Weights of a small transformer language model.
Architecture: RMSNorm before each block, rotary positions, normalized queries and keys, local attention windows, shifted keys, gated attention, value embeddings, hashed n-gram embeddings, an embedding shortcut.
Training: a variant of Adam for these matrices, 18179 steps.
Each number is 128 + 32 x the weight over its row's rms, rounded and kept within 0 to 255. Layers, rows and columns count from 0. Numbers have three digits each. The size before them is the row's rms in percent of the matrix's.

# up: layer 11 MLP up, 1280x320, rms 0.0826, rows 1200-1219, columns 160-319
# down: layer 11 MLP down (transposed), 1280x320, rms 0.0769, rows 1200-1219, columns 160-319
up1200 082:183110116108126143135091055093065150152087088099163145106124134131098142151144115114106096157124135143140065041140143115091139094174117065139130143155105083154158107125130119052151186149155131140177183107132101120116072143132161113124140128110159146186105138117088125121113151128135105186137174146122118159196115164117103132087167192130121166148087106159104163166151093101118148145096175059117147109101106109168128087180072072148129140151095134147175160176110128078160140168200145
down1200 081:094136129150099104106125186158170138131158161138182128188110168110126079112126105136115106090155153148093180148132132121161118134089129144053113151110146088023115101129126103178064081074129098134106099170118140117139121140163099124144170163144114069107123112123139136115166096130159167152118115129163099095100149116126113160123126113106138148135140195087119119131094180114129141132152107149104109165208137136112137137074161164149114168139087142104092116124116105208090112144094101
up1201 073:100130184126079114128109118106123131152151065100186176082110137118149151150165120150138089153160133095125128149102089169156125121140151121102179153125106143093156129112185128130138146123077089175119119112135144131164168135138183118172105143107147100134074140085086108152082114110100150087170143118118119126141087144134123081143118083152130113085181114100137148127168082133147141124140129158151185143139164112110073122120125107112163105121132124156140168126165058186128150183103120
down1201 075:170125102114142093095106123142112079089084158122156090078151153144155042122096149134135148146111121158110123123156145142115140080158195124127117103132105096036131108151110153151122098128202132114087119147159151089109091090172105112129152118155162108133168203144159122103152121159154143161096144192101108121103151112124111104090104163149151135162096133132137127112128130124114120171081153118123110059093130087088113146142168155158149141105131148097112152100110117111140159083164185
up1202 101:133139132178114151075094116148126062131094109151139121099095106142125132117145121101080131127150098107160081141155118120185145151120144085105153064159127160157098102117152089100101073122092123154146062184152112111130122120121102111055141177075123112137138093114132154090136148094139131102183148112141159165135081142102127122113124177087114156179084160114097147043125169119125131122106158128165108154167071108127067141127150144184132106111061142079151173134151198151130086096123146
down1202 104:194140072151124120126102109074165124108072104094065180144136128141121079096154110119129132152153113148123116115084176104145117170115155078114122128160144100128086135127159098108159149152091116154133133060133136125075079084091101114164083143136146147114164084173135128085202162133180125138068122133166135139132150147073155139130093088134062150151077087113113175096169168134173139114043143130193088146115136052105118175103084172180212138123161128114138157128118144093096114090163084
up1203 108:147086156109109112066109071154118136148084139049118163116162104119154147120129128173136077112117130072111159117211150176117149163076130135099171126200124143157155133151173145162089148097132088112108141135246109136128121096108106115153199080098173155073100138128131119105154095123153149091090178134103143133133169135097152132085127194137098172174158140133122151164136121168110161149170114107135051128154108136127128135098213133096119149134113142116173125115128124167115173140111091
down1203 111:143112180152157109122078106124138074103093088097159206125136138117168151113083123118147142088143157156087128089098149134107107155115112147125132100154151132070159139158123104102089116160167092155116155193193085138123087164083073147126102104117161089157095178112095104109134121147146123099151186103115094129141118155146162101079139163127174136064117180157105138161102114077150105120128085075087109122115102142146128103154175141151098135162116103057128127142125136130157127161095149
up1204 095:121179104159185133136135086113146171074158098110132153088123143116136130125112115108144148154129098137167144079160139133145180144138133134119209107099094138144187082044169170138146201154106104158142151186184131050138129113095117133102119146145152140140056149159082143121147075079137168107112199164103144161109219067063120137089175114118162186105103104121105090153115151169102114135107119111133118112146086087103081076103145084131098184119181098059119156114164195108080126156142130
down1204 097:174149093172130103095125091155125165120119099162053100113155130163118135115166052092139140114120149166134110133104122203071103063147171181151135086126145164212118118158110167159090132156145152147136134118108145147148125134082183167158135142172127164139146151067121108103112080096109142159180105116156090146159094212163102148124147148129113099136126123109167087129149109119080097077104084129099147134134149082171165185114145145130108129176114120130153158056159146113147139195093127
up1205 088:145148098122080099072150163097142154151147153151079138135117145093122162171105121136150127103089151120104129102127141149111156133182148138146194137187082163145188132107144085112061086177123107188164188108121112138149075145130110150158152122115156075164152087112097170146111081166121179130115138144161111162167170131117117122121125105092111116206047134139195120132075126138165103088170210137152121136124154105085121117111173091143101200101128097102153159100095123135164156147078128
down1205 090:144142126117162112080048115159180104147135177134185096106185082118141085116102083096156095148098083158140109078152106162147145149091143119158152111150173104131131139040148152133128085119093081114128112147091166133110096116142124147063128053084131122156165132157158117147085148114126127119103119149155136185191168109095153144165081153057112077127129146098082109098073144119091160092103147107126127144132149065076174132130151196132138102052170173148123091143138154156100205099123176
up1206 095:089155136118116130137120103143137181112151139137136120156073178121120163156140172147127113157041153110130174170126128152129102171161128144134141114144101116138146105069162127135133091153136152097168128131151158082152147109128157133187161109158081097070182088118125165068098156143156165142081145174117126135063091072177162107213119130106088182165130108154175173107149141103180083204169121134129129138193154129075135157150152081123140142093126084131103148069094137150095093129201100
down1206 098:118142080121128157135097163172155132088135094096090116158118154183116091152075139087108182179108143146088135110114098111112070117115193129126117145133105084085108120111126163156103142164160151097061118136110120171115071141122098126104081104139196151084171098137075117082121208086092179094086130186100102054174086100164124134122103096129156117116146159057126115135151144093150159135127093172113121115121148112140135123093105127114111169114145100113092103187139124145128131111114152
up1207 111:180121094111151098096163135171148088105132126144157082151077149152133134084118133144112145150116134105149120125114168112102137147175225118116127151132178121119079045171109154160078121076126144165068070084129067114161133080150083151102162158099162112155120122150124169146084157145227144126179102099146151111133145144137186119084121141147145154048102134114157131127065149104115135125105138064160069138139142067086117115102153105165116133068097104131157159123129208139148148117134154
down1207 113:128146190088148112131122126179133095121166146167111148080112102161124132098114176160102124144156153096106070119077140103064123183163167148131145184126092164075122097174090075184152184093076160173099123115130083125139118125141138124133141158130131118172125143119176121178133133112143133164237153115152146114112160149125175126161155176136143103102076174147106174077180136057124135077118146090136084154128126101128161132123157148112120203079121128112125055063085137163164122115113167
up1208 095:141101151196138087137063153076166133093085165058162070178164141153128129059128131113045059114084126113081091098089123180168060137146152150119103105094124122099135118133135153154118146193105156100128157135119141152134117125150169167190116102038108115145167140184111148094106165100160110100149124175135090112151150188165066137123149152116165125120072112114112085137065131067191111112131200110103118089150112158131105120106124101114123159112010104158165104127093129102106142090137151
down1208 098:139113149153078152109173143091116133065086094109117102152172141159164057125116149122086126139130146143150095123098137116067115127134145143136134103152137177024169127134089122116157145157100139087181152094121172150175156161125166143129115117088104158134110075105163142124165119155089157130159110150110096130110111120170142184096104123095120075144132073106146138111122126105192094009138155118125138161145071155161125191123167133128134114136121106068134133112093117116138076125128138
up1209 102:168066152104106148131136101104130067089098153075114142098131123107079097082155174125140094113112121138128073115151126145164147143142197128140132163157180148123099094122080103104122143123110176112137080132136101072093052075083083168156105129132124144106197105139192189111132162146116176129097135118100114091091159123114113144118103159104115133090136142113105085144126111102128178133088121089106098119125142113080116101143127126161120145093130148129146168171115140076159191092143122
down1209 102:075127185095110106194111148090135143230114117214136169089149149127111099150129094163087081145123111041119096155097144140125102151118121099185139153098119130109112164117146145118139127173100151137188104112083091159087101085155164183150121153168162141152187081164143193132084157153101182159140128144113126107074149138161057117124121176061141102100139150153118118100163137131149111149122163078163094177161107140131119162118106105136164160101082112184132144127179157166131182076124107
up1210 110:227192142122106060122068158094139106125108116086156130168173110099094140115165107110081038121109125059114137121130144176142080193129185137140154113107171124143192149090116152130178152136108050152068112085134150123134079105135148167204122138129157100073167096163107106101096142154228164127100120140133093142131062167167136103115111095145062050133150158151110137147093113109123171152133140076090128095088141160150102132187110148143087143130124142170062142134165153144172116118110165
down1210 119:173169086114116075126187090105071070123123112130121126129151130091105150160142106103117046163148112100069155106169096162183124145154136074159124086143119131099177181137172129173123195110113135154097158112110133131166138082105161177119084151170105102111146108093110106127123104150164149093141171118083093105147097170156078099134103149085145138215178159072119098182078115165114097118152151057092148068172190093122129171151089182144114113120138154110144131105101164147167155099132137
up1211 102:117161117067155119000102165157119122096138058114109120071157108078113143141152084095094088160101123121129153119071114147162147102143206148121172142196094146120137097100155162142138137170132086163140147088209078100141116112100103169150115145114127132117113177088166136163121128138152136067191144143120100117105152116129103077125070143149140165129105167108127139103149085179195175081178051089159135100098119146109156169148150147103101116138102095143045118089136129170166109109130167
down1211 106:136146151136193103091144115123114195143114095132105154157132103045177196106153075156124083141158089092118152153155144111153172105188099102084119088129110087110138118078173206140147212136138132121122147102157131138179126086150134112193073127107158126101126076130139124092100145155208113095115189135108074180131151186165105147126075129164115163098153194029148151073104091176135088096121114071111136180105131112144129142152136157120108089159144086108116179110135114142133149084160085
up1212 105:171153121142137141106145134139113076067096112099123088136091201173116054136136153084140146101184166112123070123102124076168116096080180138118154090092168084119145127138063123171125098084098204138135172119113128122134171135151116095121149165118156158060092090107138143095106117112122145111117100141162094084101134143167123127097154150172183222108134166116138147106122121052110108096146143138156122151049152123156139192153104178145088128121099174165154071118104122102135099113122159
down1212 108:122144123096087052132126153138115198113152124086122151097097141162094098099134147101171130138125154157130094199121135148080115086174122125085163097156186165111090091222136149139130148180138090172067143141110124110136056148152204107098129103118098124114105121172124109166154112100085133093175110105104145134188201091118179148133140174052119141136147113127123145118138071126173177143117126109117133124088070109159153160112113118130128110117173127108161108123000163145167124131090190
up1213 098:148073070123117147106084119173192167108158126083128129166136139147171128100101068106097094079100096131160159142121161169145164146127121170095152136088107105155148076097118146143103126133127077152143112122223202053130188098146137114159138116109136111105127082101079107072179130095093124131093109141097118142117167179134074155141149124130143114152135158128097130135118163138092111179141102089100094161172162097116114083149167167162119179140142121118121109079133089094071141102145138
down1213 100:110126095105099124134149141166144135021109124144131090070201101156102135188166070108101167132095151113099116074133136104150120125140102120195139120155096098161191106183133134133104134077187093115128168162228145122130148146164135126168179132149134082094101122144142090123167111195056067128126121040137150123129178135170110169198106129153108131094122166119145115128138159119134116125171126130107141132192073132129159148105086124123098143101130074046118071101133161123109111100078075
up1214 106:186140131122135039083075067119128168100133175093085173136154074138135112119127096114094136115056122101139114200131181120161083115086124148136142179085136109137184146146086181208131123170162115121110126120128168199061145133101142203142122169133131102126209150056132137066079121113131131112064084128115116215120164128101117112124134089117114160135121196180161145100164109158112128148119128164152125128135150090064127117119105122145085132129137100135193155048169148118124152190128126
down1214 101:106146122093114135084150077215057123081127143099091171142146095132135181092150169093166189150178116136140099145082126092133147114143164135137122111123154144147136179182114121141153105125134127109117139114093114192117093145087179147121097090164148147122196098136129127038130101204114149101117123107125141135153172129105144134120101070088081150128095102173160155069152126139130134097167135115107159142164145166171166117165138175123137097156206099065171140157190142161114150162159117
up1215 093:125131061137068159093084105095103106169127140148160179136121123125203094077133056147125110066078164095087174187139122092103142096106094150111174142067131135162193110102061107123076119120109058109141113116114201136135151113090103154146101130098204135068101169135159108097124130120114143163088120155089170102085141106125073132098102073155153185139088187064073123128099121150189123050160086141130096124118141039133106126090132156106149189139169111149090080197125097163107115166191087
down1215 094:085150127129142149164200096176135153106163132115121126169131220063129158148146168094122132106161137131094195130158139165139166138166081081144084102173121138101113171176147138116115112128183137190142096140146110107156135121174105133060170097171123121139090077185089165215130173145110140148104177106152129093168155178139095105077167154140139098065109139139154119191092152155084143089170097124116141118098174114102158148097149171119112087097116113100149166120162132158151090108134124
up1216 099:159122054142148127130167117105091084108120115141084155060175138114180112083124150142159091092156181108140123125111167194160150109142114091159175135209179082143151116137114164156096167163186105176168118136116095053056166199189158133139199120060106122128128197163156189127061140113111098149150143137113115135121124123124115097120178160168127150194109129104201114115076092133119142120115126091118135155169127181095128173109150118084130104152132132129113147055171099114146108134147134
down1216 107:084104101138173158132129123147151161159067037126187164108093136146113110080118115145125111087109185073115109070109153112138120172137160085139046142087136091047164187117124106163083109136118116155154126113106147131121154089119121122090132141101132160146104126171103143068164177158143167151144171170162157145155128140164078150158148139099142158160118077116147095091154161093140132076111177152094118159071142125151121194123143111135129138094088138158156148197162123110109088064145094
up1217 098:166138088151182139132067143196171139110143114088121140094109132084138166146183075156100136154119071107096168139095103165161197167185172163130194102157133095112098102107131222135137127122165130136074145122109136116139118054095142128138229163121137128111162144077148101120107173015166171146136060155135109085118155152126123100137101130130080137124124100137143113185025120107093121110110113116149062087100211135143101077165142142140131131093114084126074129076189130209075154154124160
down1217 095:058149167148171093176191147153113156156115153133164137187130144176125117113127125081104158157122163130135105134019136096163159100082104138108128159129136141017093126175142095138113098098156155126070125132144141117142124176176143114156097180175146093145189142073119112120126153124059131175129098109147145148143112131109131122125137173079146086125132125109176139134160080137129156119058163106113081130103189106092144132133147174146126111109112115096096083116100062159099133113114140
up1218 090:115100112125161131114145127150192145156188107139136118118098111077159128134133087124100105100096117147141060111173139164163175053216160134166134096140119110120169089151122095100145148084106183086170144087154145125072080158147160085161121177118114136148173134099094169087146095137113117099117088093168140135135130126051152115077126142095141093159144123145190155125146120120199179140154115095120133109175095132147059176134150178108121135154100087158054171124153115114148160167149172
down1218 096:126093159122102127102109113115120155066143123130169145124091156152123129076115131128071133097125107135088134108165108133106162116163117149135121166132152085027152176087159135093090115145088138175118158106125109137114137175124172081119118130114179138134121104198056145123150177145098124128184133133207122179151100061141099062086138105068092099118177114135111094136111164019105109071158149159076119134109167130151139127148143089078136145143103126144173145126098134169127125105142144
up1219 104:160167144096101049103091094161063112151136121098138155079097124164101120043104148151126122135068122085157106139145092115132152085094189183140152215151092122184212108125105142160087127097126043152086073100118151147120131130094081130142114191100114121122155154125126151129112054111133136105076053140113079107115100103067154165093149140168109096116160175112138169161142145131100135149104106117134115115147185122108123133147117092158109129128133135109196121126146135116076199135132121
down1219 102:055104140125096087152127149217093170102148134149097196126173140142130182166160138141157127122100120098126090193087147134095146094128128207169058124078101174137130175178113140142100093134133108127073206067173068178109120156095112162116100120127103207127114097166118121104179118147091170143099105103142102107167091142128129166150132073140088127134148093111139084070115146111100130156134196127138155139104119136112099136147126097120123088144140125097156123133134083084146155173131117